Weights of a small GPT-style language model, trained from scratch on English Wikipedia.
Size: 8 layers, width 128, 2 heads of 64 (1 for keys and values), MLP 512 squared ReLU, vocabulary 512, 1.58M parameters.
Architecture: LayerNorm before each block, rotary positions, no biases in attention or MLP, normalized queries and keys.
Each number is 128 + 32 x the weight over its row's rms, rounded and kept within 0 to 255. Layers, rows and columns count from 0. The size above them is the row's rms in percent of the matrix's.

# layer 2 MLP down (transposed), 512x128, rms 0.0697, rows 164-190, columns 0-127
size [ 95  93  97 102 101 100  97 101  98 103 103  99 100 103  98  92 101 101  99  98 107  99  97  94  97  96  98]
[[ 95 187 134 105 161 103 118 123 159 129 132  66 121 134 143 172 149 138 112 126 124 110 136  84 121 128 113 152 149  91 120 110  86  94 151 191 184 159  92 201 168 119 137 162 112 188  76  79 157 165 116 157 121 134 124 137 181 124 154 148 113  92 124 126  97 122 123 153 139 138  94  74 193 108  76 173 118  98 162 108 178  99 151 152  51  78 127 162 186 126  95 146 149 136 102 130 154 106 137 145  84 131 155  86 144 145 121 153 101 154 152  93 162  83 107 124  89 103 151  80 139 101 114  83 209 154 109 194]
 [137  96 167  74 128 128  77 134 132 170 161 124 129 142 133 146 115 124 121 170 211 165  86 125 173 167 185 133 106 148  62 114 168 165 145 126 103 170 127 133 112 123 186 101  72 143 126 118 122 130 123  75 101  95 117 149 101  99 149 151  80 142 128 103  74  84 135 116 104 162 160 149 169 147  90  86 144 111 104  72 115 109 132 107 158 156 115 130  85 108  77 155 143 186 114 190  59 135 145 188 152 167  97 146 113  72 171 136 164 141 171 158 129  71 135 168 119 130 128 125 139 185  91 168  98 104  91  96]
 [105 108 147 151 115 123 126 131 125 129  43  71 103 119 151 148 140 194  89 183 102 119 110  94 203 132 145  86 129 133 128  90  98 132 110 136 133  98 143 166  67  93 117  72 101 192 128 110 173 170 170  35 161 156 132 133 147 127 166 116 166 109 123 144 135  86 114 131 174  91 103 117 115 129 128  93 115 130 146  65 130 124 127 160 135 155 123 135  68 105 143  97 123 111 163 152 153 187 171 158 142 193  76 138 171  94 135  95 102  98 140  91 159 167 155 132 120 162  49 149 120 183 164 110 114 125 153 132]
 [ 86 141 120 144 179 122 133 124 133 138 162 146 149 103  88 107 168  79 133 172  91 166 131 183 153 145 124 115  91  59 153 127 100 127  60  90 112 114 132 103 148 167 136 103 127  86 104 110 137 153  94  59 131 163 149  95 111 138 180 103 138 140 102  83  86 196 122 138 118 156 104 109 130  54 143 152 187  88  89  84 112 166 118 172 125 114 186 146 150 136 134 122 151 111 164 131 164 152 107 191  64 173 142 161 191 138 109  86 174 120 136 117  73  93 110 123 138 105 152 115 111 173 102 170 115 175 175  91]
 [161 191 152 126 126  94 110 175 135 132 169 125 155 112 155 118 153 150 137 113 170  90 168 111 132 146 136  83  69 136 150 122 118 159 155 111 168 124 102 170 101  94 177 129 118 130 168 185 121 130 117 139 103 136 113 141 164 121 105  74 128  98 127 190 100  86  92 133  92 115 113  56  97  64  97 113  24 174  82  89 176 110 147 128 141  85 139 130 165 140 199 100 122 114 106 117 111 186 137  90  97 118  97 142 125 184 142 133 164  73 119 165 156 129  85 121 112 131 106  61 141 152 125 136  83  80 173 153]
 [131 142  81  95 111 103 131 142 107 107 119 175 112  98 166 153  83 167 172 125  60 132  88 156 125 117 130  97 149  98  98 135 138 110 115  98 143 159 114 180 144 145 139 121 167 103 117  62 148 130 131 124 110 173 135 190 109  91  64 124  66 130 107  87 157 157 146 134 106 186 163 155 132 162 104 123 105 116 111 146 138  88 196 173  89  75 171 104 107 126 127 129  90 129 155 145 159  73 134 186 153  89 163 149 141 158 114 157 184  54 116 105 100 111  83 106 107 140 214  99  99 155 102  94 160 147 180 164]
 [106 192 163 109 153 119 182 162 138 134 130 135 146  96 121 127 118 113 144 172 129  93  90 113 169 106 102 124 128 120 104 179  70  84  83 187 123 136 102 157 148 147 146  93 116 140 129 110 140 154 154 151  90 123 119 146  79 139 141  97 206 112 119  90 161 102 107 129 158 127 123 149 130 103 172 125  81 129 193  74  58 135 110 153 105 137 137 116 101  82 182 118  80 165 111 129 101  95 138 108 118  85 176 153 155  80 116 228 204 129  83 115 101 137 162 107 116 100 170 212 145 112 134  86 102 105 125 141]
 [163  89 101 171  84  87 161 150 102  72 112 149 106  96 106 155  35 134  99 119 111 124 168 154  91 123 150 135 131  81 106 162 132 121 163 170 155 148 104 166 114 113 105 150 144 132 190 110 149 124 134 149 120 111  98  78  57 133 130 104 147 130 157 136 130 111 141 190  88 162 115 114 134 135 169 102 135 152 181 101 163 110 223  61  85 204  93 112  98  74  81 105 103  73 106 129 125 106 135 104 169 108 165 117 116 124 160 114 170 111 176 132 107 157 146 126  73 171 131 112 129 151 129  89  95 139 173 115]
 [108 133 131 129 124 135 167 139 113 161 161 134  97 164 114 140  57 109 155  74  95 141 150 187 143 147 191  88  89 121 112 131 112 120  66  99 138 159 153 126 134  88 131  93 164 122 162 120 140 120 120 122 114 156 143  89 145 120 129 147  57 155 100 125 224 180 123 161 147  95 171 178  51 177 169  53 132 168 155  65 162 135 129  94 169  95 127 101 128  80 145 146 126 115 103 106  88  98  98 144 125 147 157 166 141 124 112 115 151 138 172 204 130  56 124 107 128  94  91 126 162 117 147 148  91 119  95 117]
 [ 78 170 109 138 144 116 147 127 147 151 154  72 130  99 148 164 110 133 103 101 103 134 115 121 192 120 199  83 129 153 160 127  90 137 111 118  92 118  36  83 116  98  57 120  97 113 184  93 105 114 115 158 138  98 118 149 121 121 113 121 102 138 162 127 187 166 119 121 157 105 180 153 160 159  66 134 177 155  77 141 133 148  52  80 136 137 163 151  97  97  97 161 152 100  93 122 169 188  74 146 198 159  70 103 102 174 110 158 115 114 135 136 144 153 139 114 145 105  92 139 134 125 137 173  68 132 142 156]
 [173 158 191 132 153 108  66 153 114 139 112 147 122 125 147 137 112 170 127  84  80 142  92  97 138 125  82 148 134 139 110 131 111 151 124 165  97  79 113 126  75 105 138 102 100 161 126 112 112 176 186  62 123 101 117 138 123 130 153 121 161 161 201 133 178 172 165 102  55 126 152 140 108 107 107 182 193 123 152 103 135 178  86 144 130  56 125 140 124 103 201 118  99 132 122 146 146  50 161 114 113  85 114 127 109 138 118 106 185 150  78 124 173 125 125  77 120  52 128  77 116 138 162 127 150 158  98 152]
 [119 144 163 160 164  90 123 111 108  84  48 129 164 160  93 149 105 125 119 124 144 141 172 127 119 157 130 141  84 140 161 133 148 106  75 133  88  83 173  87 109 156 124  82 178 131 179 114 104 168 142 152 191 154 172 127 108 148 128 117 117 103 111 114 163 112 122 124 196 114 157 125 137 105 114 103 226 127  36 156 144  68 106  99 126 119 133 134 124  84 127 120 111 160 145 157 100 116  85 151 170 165 107  92 179  62 122 151 196 147  68 111 160  98 158 110 109 117 125 146  81 157 184 103 131  99 142 102]
 [155 177 119 115 157 165  99 140 171 175  62 125 118 164 117 146 168 112 168  93 120 157  90  73  79 179 158 153 140 149 130 123  94  88 109 134 180 113  82 109 101  91 167 120 128 118 138 161 137 176 164 154  98  55  80 160 108 134 143 145 106 134 113 130 160 124  71  53 113  63 138 161 130 108 141 146 124 128 156 170  86  93 130 168 108 153 119 139 157 158  57 145 150  94 135  99 134 127  97 136 144 136 130 152 129 148  97 179 166 125 143  63 147 177 106  55 153 117  97 111 146 126  86 167 145  73  67 106]
 [142 108  81 126 125  97 116 158  74 165 188  94 121 144 141 188 118 132 163 126 159 143 143  93 122  96 143  99 129 103 152 101 191 146 113  55 151 103 126 117 149  81 148 123 127 103 181 125 146 102 165  56 155  76 140 132 115 132 155 118 182 134  89 122 126 144 130 127  93 137 129 139 141 135 148 121  92 106 132  69 137  57  87 141 176 171 175 110  59 180  81 112 146 149 153 160 159 146 126 119 112  40 103 113  59 122 122  88  48 148 107 124 131 152  67  87 147 175 122 126 140 116 117 137 153  78 154 143]
 [123 162 155 138  74 131 135 146 172 173 134 137 138  97 148 132 171 125 111  98 165 222 126 113 170 110 157 167 116 164  66 109 101 108  53 133 178  82 130 121 155 158 109 163 115 157 123 131 178 162 125 145  77 136 140  84 166 122 134 121 111  88 163  98 126 139 134 171 103 137 109 144  63  96 118 124  93 107  78 117 176 115 111 143  92 100 148 109  63 157 102 144 143 152  60  96 119 110 169 162 168 175 121  83 198  99 104  98 128 123 163  94 130  80 149  82 116 106 113 110 125  67 120  89 130 181 177 127]
 [ 98 140 158 188 191 135 119 189  97  96 143 101 114 123 169 131 140 115 133 169 123 111 173 146 111 161 178 154  80 132 167  91 152  84 116  73 197 102 122 123  96 133  95 153 146  94  73 105  77 147 175 142 153 115 111 108 152 155 116 170 119 141  88 151 120 178 135 179 112 132  55 160 156  93 139 119 101 137 113 125  92  46 148 114  80 174 100 140 112 121 118 190 121 114  48 117 131  82 173 158 145  98 117 114 115 134 172 165 103 154 113  71 138 129 132 118 147 147  94 179  73 124 118 123 105 187 139 134]
 [135 128  89  91 152 138 119 111 122  60 150 104 125 165 138  88  97 190 135  73 131 142 113 122 154 144 114 143 119  97 135 115 150 105  82 135  97 174  96 182  82  53  96 105  92 115 103 125 184 115 162 152  66 121 138 110 149  86 158 105 149 127 102 145 188  69  84  67 114  47 180 152 126 149 165 159 154 134  76 161 126 163 127 154  73 124 183 154 142 135  98  97 135 137 108  50 113 141 104 123 148  94 178 151 177 118 119 135 123 143 128 116 104 164 176 120 127 140 190 158 130 184 127 125 180 145 139 127]
 [141 183 126 215 168 163 133 102 126 159 130 110 106 151  88  91 152 102 129 125 120  99 140 111  76 109 103  80 152 157 139 159 116 126 114 136 116  55 163 113 131  88 190 141 144 154 139 119 160 107 197 118  72 107  95 124 140 128 103  79 124 128 123 132 213 145 135 102 151 115 134 123 149 115  77 122 153 165 179 114 187 126 102 101 144 204  93 106 118 148 122 152 129 143 194 143 166 110 170 155 188 157 105 183  84  85  68 112 123  90 159 165 171  70 109 164 136 124 112  71 130  90 110 117 120 131 122 138]
 [ 95 178 174 138  98 126 147 192 145  48 161 128 165 162  85 112 115 163 187 136 135 169 113 160 121 109  91 106 134 135 121 130 123 173 159  70  88 149  69 135  87  81 149  91 134  82 100 141 117 155  58  72  90  87 153 149 185 133  85  91 116 150  94 114 194 109  74 113 106 179 127 138 110 137 143 182 214  94  89 137 121  79  83 139 159 137 170  96 148 145 161 154 174 163 140 162 151 131 149 100 143 129 119 137 130 121 124 150 169 157 119 119 106 157 145 121 143 110 166 110  97 132  93 121 112 171 155 147]
 [127 119 129 113 117 120 132 191 142 110 125 129 140 111 132 104  58 121  64  85 191 155 112 148  85 159 131 170  50  86 148 165 167 191 127 107 136 176  90 109 108  91 109 167 110 101 115 191  67 112  85 118 137 145  96  99 144 188 148 165 182 133 139 112 211 144 208 159 122 114 167  97 118 187 107 111 164 108 139 145 129  90 109 112  99 169 135 152 133 128 153 201 124 120 106 147 100 106  86 139 144 138  60 135 122 108 107  87 125 106  93  94 141 132 120 136 160 115 138 164  75 137 119 148 148 146 113 169]
 [ 81  75 150  96 150 118 153 110 142 115 114 169 136  74 129 134 176  61 138 125 154 175 151 137 159 107  92 126  89 145 127 194 114 108  96 108  84 132 154 141  95 157 199 101 171 123 114 139 109 201 133  99  74 165  98 119 100  98  87 148 131 190  79 103 142  72 137 148 137 108 104 137  85  90  80 140 109  75 191  92 171 188 130 180 120 108 116 178 146 154 149 168 115  79 126 146 155 118 105 126 124 128 127 151 151 109 117 166 143 141  77 149  72 126 101 161 110 122 142  84  97 195 107 182 151 143 131 118]
 [ 65 163 164 156 134  97  90 165 121 109 169 155 126 161 134 128 117 103  84 166 108 162 133 159 122 165 123  84 109  67 107 106 122 150 109 130 127 123 118  65 142 130 106 115 116 173 116  61  88 155 162 153 177 141 192 141 110  92  98 129  25  90 140 146 148 121 157 122 156  94 148 163 112 153  72  78  75 183 189 131 108  78 139 121 164 114  84 141 147 143 169 144 147  93 144 148 106 103 142 101 138 132 124 160  86  95 150 148 100 119 200 173 124 117 151 140 204 125 108 124 127  88 121 158 116  64 104 147]
 [157 142 140 156 143 156  84  51  77 134  89 153 138 119 152 108 112 157  99 144 138 204 120 119 159 134 114 155 108 156 145 100 124 132 138 109 124 150 131  67 144 122 110 129 132 134 162 151 101 142 111 168 121  87  98 149 187 148 102 118 154 136  85 108 149 192 132  88 175 141  94  84 150 128 133 118 130 106  38 216  90 162 143  83 129 118  81  75 132 162 146  86 129 119 165 128 186  57 158  84 212 114 121 127  97 125 115 140 168 100  66 159 152 103 132 103 188  97 115 145  96  76 140 125 125 144 125 111]
 [120 114 141 107  88 127 117 147  96 113  87 196 105  77 138 123 154 202 120 128  81 131 178 126 121 110 148 135  71  91 177 130 164 199 122 124 136 115 103 144 102  82 160  99 103 123 126 142 149 139 145 119 129 109 185 135 124 142 123 168 129  72  61  85 113 119 133 164  76 159 120 102 173 133  69 168 134 150 138 131 143  61 102 170 175  79 111 167 131 172 109 122 163 116 175 131 135 149 233  74 101 168 135 116 111 161 101 126 124 129  99  95 204  94 161 164 116 157 131 102 106 159 146 108 107 137 129 166]
 [109 220 122 132 140 106 137  96 137 147 114 179 138 109  98 147 185  83 101 113 177 186  69 115 199  68 150 186 150 163 126 174 130 152  98 108 136 173 182 179 136 150 125 118  74  94 146  75 119 159 100 143 189 145 152 151 134 108  70 126  90 135 124 105 118 138 111 133 115 126  87 103  77 151 121 160 104 143 149 114 139 114 114 195 142 146 114 152  82  99  94 107  80  96 104 172 152 109 111 152 142 119 178 118 163 170  99  94 152 125 127 113 186  96 160 151 125 168 140 153  97 150 137  56 155 127 170 138]
 [141 164 153 145  79 116 141 144 143 151 150 108 128  78 128 160  87  76 186 160 101 140  87 138 141 127 151  87 174  89  42 179 139 123 120  98 170 132  94 162 153 106 114 150 124  94  71  98 146 132 138 148  76 107 115 150 102 133 121 204 144 103  81 145 148  96 109 164 138 132 163 114 133 133 145 111 154 186  98 154 146 130 116 172 109  44 132  96 158 173 109 133 142 128 187 139  70 110 134 129 119 110 111 102 120 122 136 167 107 130 122 188 141 168 130  87 101 128 100 113 216  99 140  79 104 173 204  81]
 [126 134 115 110 150 130 125 101 124 134 174 188  77 103 147 149 151 134 150 110 117 172 195 127 121 101  79  78 111 147 143 114 107 100  78 163 136 127 140 122  82 153 178 117 128 100 183 120 154 150 129  97  68 114  65 150  72 147 159 144 172 130 107  97  67 137 108 106 138  86 118 137  79 104 165 173 204  91 110 148 119 141  96 130 126 108  80 149 149 186  85 151 157 150 108 109 183 151 132  89 170  93 118 208 103 123 163 106 166 150 106 120 112 123  84 139 101 136 104  68 162 176  50 141 119 127  95  96]]
# layer 2 MLP up, 512x128, rms 0.0699, rows 165-191, columns 0-127
size [ 93 100 101 102 102  94 101  94 106  98  88  96 104  97  98  98 101  98 104 106 113 102  90  96  91  99  95]
[[142 137 126 169 114 173 188 117 143  78 139  92 141 139 145  95 147  82 163 130 107  79 112 168 152 189  83 150 181 142 171 105 105  91  95 132 130 120  91  84  89 146  95 113 176  65  97 129  92 152 165 105 136  99 111 153 134 139 145 104 110 169  77 173 150 155  64 130 130 108 150 121 101 127 105 123 160 124 122 153 133 172 114 192 139 134 200 189 116 174 119 159 108 139 106 122 174  93 154 106 127 129 161 170 110 134  43 121 116  96 115  94  52 124 109  98 185 178 139  65 128 115  80 127 127 100 144 137]
 [ 70  92 142 111 185 158 107  97  64 166 159 130  92 109 109  92  66 102 172  91  92 173 159 169  85 112 148 153 125 177 120 137  70 161 114 120 147 148 146 133 147 156  75 114 146 159 130 138  94 110 145 164 144  66 136  83 131 162  94 108  90 149 106 151 104 117 172 100 121  84 130 112 127 155 134 173 109 141  75 158 113 125 114 109 134 191 120 148 142 132 175 187 136 128 170 114 141 116  87 116 117 179 147 163  74 146  93  96 126 136 151 132  82 198 161  98 153 147 175 130  86  87 108 211 169 132 111 165]
 [104  92 111 125 144  52 117 143 148 138 114 138 150 107 147 110 132  67  99 123 150 123 191 124  71 165 103 200 170 148  84  48 185 140 130 126 121 216 117 118 147  92 163  97 115 214 146 126 144 117 145 109  70 101 146 111  86 153  94 133 150  93 164 104 158 129 150 101  97 168 169 105 167  89 114 104 164 105  60 102 147 119 185 140 138 174 117 118 101 137 151 120 104 117 147 165 111 152 109 147 116 173 113 115 111 178 119 144 141  82  64 110 101 166 123  95 142 101 142 109 129 104 130  86 122 120  77 175]
 [131 101 138  98 132 108 136 161 171  63  73 109 109 134 152 103 211 100 125 144  79 151 138 147 164 154 107 115 178 185 127 152 154 139 141 116 152 146  84 129 113 131  55 164 156 154 108 113 109 137 168 139 120 125 149 153  65 108 166 190 118  97  87 122 156  69 123 108 103 156 176 159 195 162 124  92 137  65  85 129  95 116 130 107 134 209 126 191 101 128  97  73  95 181 141 112 123 127 123 122 130  85 130 130 103  95 150 143 131 175 156 106  96 159 123 135  84  80 151 134 118 134 172  82  79 127 130 182]
 [ 73 135 134 134 119 104  87 100  75  67  94 137 112 142 103 134 173 145 170 146 128 130 165 114  72 142 114 106 147 197 188 175 202 137 105 143 112 143 162 131 108 136  69  99 141 113 150 152 135 140 103 116  56  59 102 164 154  97 178 143 114 184 124 128 134 144  79 153 128  85  86 106 138 156 144 104  83 124  68  72 117 149 108  92 122 160 185 135 178 143 190 114 155  86 133 123 127  94 134 123 138  96 101 111  83 154  93  80 142 163 133 130 145 166 115 169 119 106 158 160 184 143 127  97 143  83 143 177]
 [101 123 145 140  77 103 147  76  94 121 161  95 129 205 140 204 139 121  51  83 132 116  90  97 116 169 138  99  81 133 131  81 127 180 113 102  98 146 155 131 111  95  82 151 117 137 131  85 105 110  94 114 121 138 155  93 146 125 123 161  94  99 156 176 161 138 181 149 177 152 125 150 115 113  92 149 116 108 115 177 207  98 120 161 143 114 140 112 113 140  92 156 182 141 147  71 179 192 102 152 188 181 133 147 125 131  64  89 153 194 115  90 173 119  80  96 133 109 131 142 126 114 119 167 128 124 154  93]
 [115 143 133 139 110 159  81 109 167 151 162 116 146 164 112 125 143 126 115 129 134 120 195  92 102 131 130 118 130 113 134  69 144 141 145 131  87  88 172  89 104 137 113 107 176 162 125  75 122  98 164 108  84 141  70 172  57 117 150 110  90 150 113 167 120 164 131  87 154  87 152 121 208  99 130 167 179 126 109 124 120 191 130  73 149  97 153 130 143 149 124 102 163 128  70 123 116 126  72 103 189 128 171 156 181 112 169 116 146 106 115  89 164 116 131  60 160 151  82 165 157 137 100  94 166 100  34 144]
 [200  74 160 155  93 112 152 163 131  98 129 129  85 105 148 123 122 116 113 102 117  76  94  67 181 154 115 218 150 184 161 118 157 108 146 143 118 113 106 106  83 113 106 104 116  83  77 176 109 160  95  97  93 185  77  94 113 145 152 111 172 123  96 153 106  96  79 138 121 114 108  74 175 134 112 117  97 152  51 127 121 166 164  99 121 148 162 105 195 175 153 151 146 123  94 138 108 124 152 109 127  92 118 121  93 136 124  98  65 100  98 124 153 153 119 127 166 116 125 212  81 113 120 129 159 165 136 149]
 [110 114 119 155  33  99 122 158 104 134 141 157  90 109 187 176 142 115 123 185  71 184 119 160 106 151 121 154  91 137 112 144 136 129 127 123 134 115 144 134 127 102 128 152 124 127 123 128 147 112 120  96 166 129 108 108  60 190  62  75 164 103 133 134  99 134 148 141 153 130 108 128 108 150 100 164 118  90 138 141 142 134 166 117 129 118 135  95 144 116  61  63 150 132 148  61 124 126 172 163  64  96 165 108 169 113  17 113 165 125 101 188  67 143 175 151 120 113 120 181 166 162  83 140 122 158 157 123]
 [ 98  39 118  57 124 162 179  96  92 110 136  94 164 127  67  99 109 147 152 183 145 140 109 138 137 168 165  92  83 102 117 170 186 183  95  66 180 143 165 156 120 149 112 159 151 122 108 150 137 127  96 139 132 161 133 162 115 178 121 123  39 147 102 108 146 172 132 193 159 132 123 101 109 185 140 134  88 138 106 169 150  99 113  89 130 136 111 119 148 129 118 161 132 121 123 113 136  84 122  75  74 172 125 161 163 145 146  89 108  59 103 159  99 161 155 159 117 123 182 173  88 136 121 108 106 117 113 113]
 [157 108 154 148 113 151 140  66 119 181 118 136  84 104 128  68 140 147 156 159 152 189  86 127 140 114 152 143 121 158  53 121  89 142 157 122 166 151  87 130  84 119 228 127 108 166 109 119  93 109 127 100  70 124 191 127  95  80  90 180 153 176 130 117  67 143  78  83 130 203 107 163 123 133 162 148 156  76 105 146 130 106 107 172 133  98 110 158 124 145 122 172 170 123 110 100 120 131 143 130 122 135 169 117  41 167 182 123 140 129 139 143  96 162 162 114 188 108 107 120 130 118 180 135 126 120 140 136]
 [131 103 155 133  87  92 167 104 138  87 149 172 110 168 187 124  98 139  57 131 102  53 157 148 122 117 128 161  61  69 125 110 142 114 124 125  92 165 195 109 144 126 140 135 127 106  88  72  87 144 119  75 110 217 117 143 150  86 110 104 115 155 160  71  79 127 123 108 126 108 147 108 136 149 188 139 108 159 151 147 166 122 140 144 155  76 108 156 165 131 117 136 104  98  96 112 162 139 155 125 132  87 110 138  98 114 142 103 149 172 169 121 156 175  94 148  93 124 144 128 101 145 106 119  78 202 224 127]
 [ 59 106 134 132 116 144 159 121 171 170 144 124 172 140 134  86 149 106 127  99  80 158 126 111 116 117 200 101 108 175  63 175 163 119 154 154 158 134 137 133 114 191  71 137  93 183 181  86 126 103  85 166  90 168 172  93 107  78 113  77  92 161 144 104 136 112  95 186 117 185 151 103 122  84 110 146  95 155 135 137 187 110 182 112 162 133 142 100 155 126 135 113 152 144 118 112 157 116 154 114 150 110 177 189  56 121  87 148 182 149 165 146  96 120 181 110 107 138 114 106  87 127 122 100 146 137  88  99]
 [142  84 118  90 154 117 135  83 179 131 163 140 146 105 116 157 170 193 131 138 151  86  99 142 140 114 146  81 147 183 199 105 156  73 108 112 146 139  97 111 123 122 145 111 152 115 100  95  79  74  60  75  86 157 113  90 170 134 153 133 145 120 114 116 150 172  72 164 117 181 134 112 148 156 106 157 200 149 183 159 131 128 137 141 129 182 123 143 150 103 161 158  86 191 100 112 128 117 155 132 163 105 110  90  83 126  77 152 210 111 146 168 120 120 127 135 119 111 116 175 158 180 105  87 162 151 112  69]
 [145  87 145 122  69 106 108  85 145 124  56 154  88 112  75 187 138 154 115  98 128 186 111 129 132 149 124 141 160  78 130 207  56  62 109 124 127  98 141 158 158 133 166  85 143 169 145 132 121 148  95 148 134 113 166 107 172 147 143  92 138 157 151 101 127  83 129 153 126 138 166  96 125 136 114 187  82 159 127 172 131 186  99 175 160 102 135 105 138  94 136  83 136  29 141 108 136 168 135 113  74  96 130 159 119 132 104 127 136  66 126 200 116 112  78 141 109 137 126  97 202 135 114 134 145 129 115 104]
 [153 131 165  96 144 130 138 124 100 158 110 137 184  96 130  96 128  99 150 150 119 106 102 149 183 116 130 122 152 126  79 139 116 110 182 114 122  74 108 104 209 136  97 163 148 186 214 125 122  97 133 108 130 107 184 156 117 122 150 148 135 156 109 129  51 160 101 127 169 179 175 111 132  84 103  71 112 131 163  86 150  99 110 137 138 132  63 118 101 190 137 114 106 113 139 175 118 129 113 121 116 109 122  77  27 128 166 113 118  75 109 133 154  99 130 139  93 115 101  71  89  90 180 127 146 155 165  65]
 [ 80 100 143  94 107 122  91 151 222 103 140 179 133  92 187 144 133 137 166 124  71 160 129 141 135 193 144 114 111 186 108  60 108 155 123 112  98 207 122 122 113 121 121 134  84 137 146 164  47 113 130  88 184 107  76 117 148 142 105 141 153 100 152 127  73 132 166  81 104  89 154  92  95  87 208 109 121 114 109 148  92 126 129 147  99 107 176 180 113 107 163 163 204 127 142 139 103 152 118 114 107  98 141 137 153 111 158 148 152 184 141 104  90 120 149 122 117  64 133 138 160 129 139 116 109 151 123 115]
 [144 120 130 136 139 159 141 134 100 131 131  44 113 132 205 132 136 148 118 154 135 134 142 176  81 135 154 138 146 186 135 127  74 107 183 110 117  86 159 154  73 149 124 112 122  88 132 173 160 194 188  60 149 145  61 133 115 174 187 146 146 165 161 166 124 111 127 136 225 107 111 154  89 152 134  88 105  76 104  88 152 118 107 151 107 132 125  92 123  83  95 140 159 130 127 108 122  86 141 120 162  84 135 126 104 176  86 124  88 116 123 167  92 152 138  98 112 130 129 142 185 141 146  89 184  78  81 119]
 [ 73  73  74 130 173 148 107 120 159 132 141 165 154  91 166 125 158 124 168 189 110  59 154 104  81 156  93 118  97 118 144 178  64 129 183 116 134  91 161 127 128 163 109 112 112 121  89 111 139 126 177 119 121 127 132 148 110 136 123 165 125 130  99 148 137 120  83 116 119 216 132 116 125 166 121  85  65 102  94  95 145 137 158 129  92 120 157 131 157  94  31 144 157 106 129 174 121 137 151  90 137 111 168 122 191 107 176 135 110 130 147 159 138 148 172 156 145 161  49  89 157 144 121 120 192  96 106  82]
 [190 175  99  89 131 160 115  56  82 124 135  95 188 108 118 124 109 191 134 172 173 122 113 100 147 168  64  88 151 173 161 110 101 120  90  92 179 189 112 148 135 134 125 113  68 111 133 134  83 120 108  98 105 143 168 159 129 150  94 116 128 160 130 156 141 115 176 127 123 149 123 122 204 189  79 146 101 164 104 109 160  90 183 113 129 128  76 137 132 134 136  79 145 126 140 140 101 137 142 119 117  70  95 135 169 189 127 138 171 197 113 129 116 102 181 129 139 100 104 114 147 126 149 111  69 116  65 162]
 [170 104  73 125 164 101  85 120 103 160  78 141 126 125  91 114  78 179 140 114  94 108 160  91 109 140 146 138 161 153 107 167 110 178 173 202 151 142  78 130 111 161 133  61 145  83 163 160 183  73 144 180 108 163  64 108  80 138 145 126 144  73 130 110 101  86 116 100  67 150 157 124  89 132 143 133 152  83 142 111 109 188  82 147 129  94 139 103 133  89 134 132 147 128 150 125  78 141 136  91 130 107 191 155 196 181 147 141 134 109  82  89 155 105 126  79 101 131 118 130 167 147 154  92 125 148 158 167]
 [ 39 147 109  99 158  86 150 163 135 131 157 123  91  90 105 145 102 144 137 119 125  52 159  93 131 160 110 144 100 121 121 155 167 103 139 130 121 130  84 160 111 180 128 124 130 138 105 187 181  59 131 109 126 165 139  93 112 103 194 140  78 184 144 118 118 123  88 144 141 113 119 157 135 120  70 122 100 149  70  95 163 135 129 153  63 116 139 201  95 173  74 126 169 140  75 108 108 129  96 146 116 181 166 141 126 123 137  67 119 163  97 102 133 118  84 174 105 163 126 144 134 129 176 146  85 149 153 205]
 [174 125 121 129 178  98 159 130 170 199 187 117 121 143 138  94  84  64 139 140 161  99 109 173  88 142 109 168  89 141 106 135 141 106 157 116 181 101 167  97 133 110 104 170 140 146 116 131 108  84 157 117 127  61 156  95 208 126 165  98 121 177 155 180 111 146 177 105 161 130 169 145 159 146 137 113 141  55 106 165  74 188 131 151 160 122 109 159 103  71 140 135  94 138 109 124 109 111  76 148 170 119 132 147  97 126 180 150  81 138 129 142  67 133 110  71  89 133 108 131  66  85 113 131 140 156 159 105]
 [168 119 107 148 143 158 122 131 136 122 112 108  87 165 105  80 104 175 148 138  99 115 121 148  66 112 173 108 102 138 145 151 124 122 150 128 119 107 141 107  88 156 147 149 100 144 137 125 147  86 155 138  72  62 169 148 132  95 147  66 126 118 163 172 115 163 129 139 149  87 122 150 133 162 155 110 108 149 122 111 190 183 150  91  98 100  55  88 108 164 216 141  88 121 106 151 145 145 123  73 154  51 141 141 143 133 141 167 107 117 121 158  42 133  90 158  98  87 167 101 108 161 135 147 153  55 135 212]
 [125 131 146 139 109 157  98  71 139 102 132 151 132 130 117 154 148 132 117 168 134 102  93 114 124  74 156 197 112 132 183 105 123  80  86 161  88 175 133 135  78  86 104 161  92  85 132 166  80 156 138 103 150  85 150  69 106 137 141 123  93 139 110  89 130  81 184 158 182  73 167 136 184  98 114 149 144  65 112  92 148  61  66 103 119 110 125 139 111 146 145  81  72 158 150  98 104 137 137 116  94 143 118 128 146  87 133 173 176 129 166 143 184 131 140 126 134 149 104  91 142 120 171 182 214 158  98 139]
 [ 96 114 143 121 135 143 169 158 156 105 135 121  53  98 161 149 113 112 113 130  95 144 167 139  75 109  96 122 169 150 140  81  94 166 177 161 146 113 109 115 134  84 158 146 132  92 197 169 101 136  95 194 108 168 164 106 100 168 119 117 122 131 147 129 160 159 106 144 170 128 167 123  99 132 190  90 102  91 114 121  77 104 101 189  81 160 165 135 143 177  80 120 121 157 108 135 143 135 171 126 126 126 162 204 110  36  99 112  94 126 123 156 135  40  96 132 173 107 190  89 119 146 106 104 134 165 127 119]
 [148 148 119 129  52 140 141 151 119 138 164 148 206  85 159 101 124 127  99 203 114 132 138 156 121 155 176  90 143 173 174 110 114 142 113 122 142 118 161 145 158 157 138 144 163  89 177 152 100  59 152 120 154  77 118 112 129 116 161 117  96 102  88  93 124  87 122  76 121 135 127 137 145 105  96 141  88 117 109  67 104  97 143 144  95 138  59 159 161  96  82 106 171 171 139 136  66 121 165 105 173 143 111 136 103 111 152 147 197  87 136 148 106 140 119 158 202 157 107  93 172 187 159 100 135  58 145 151]]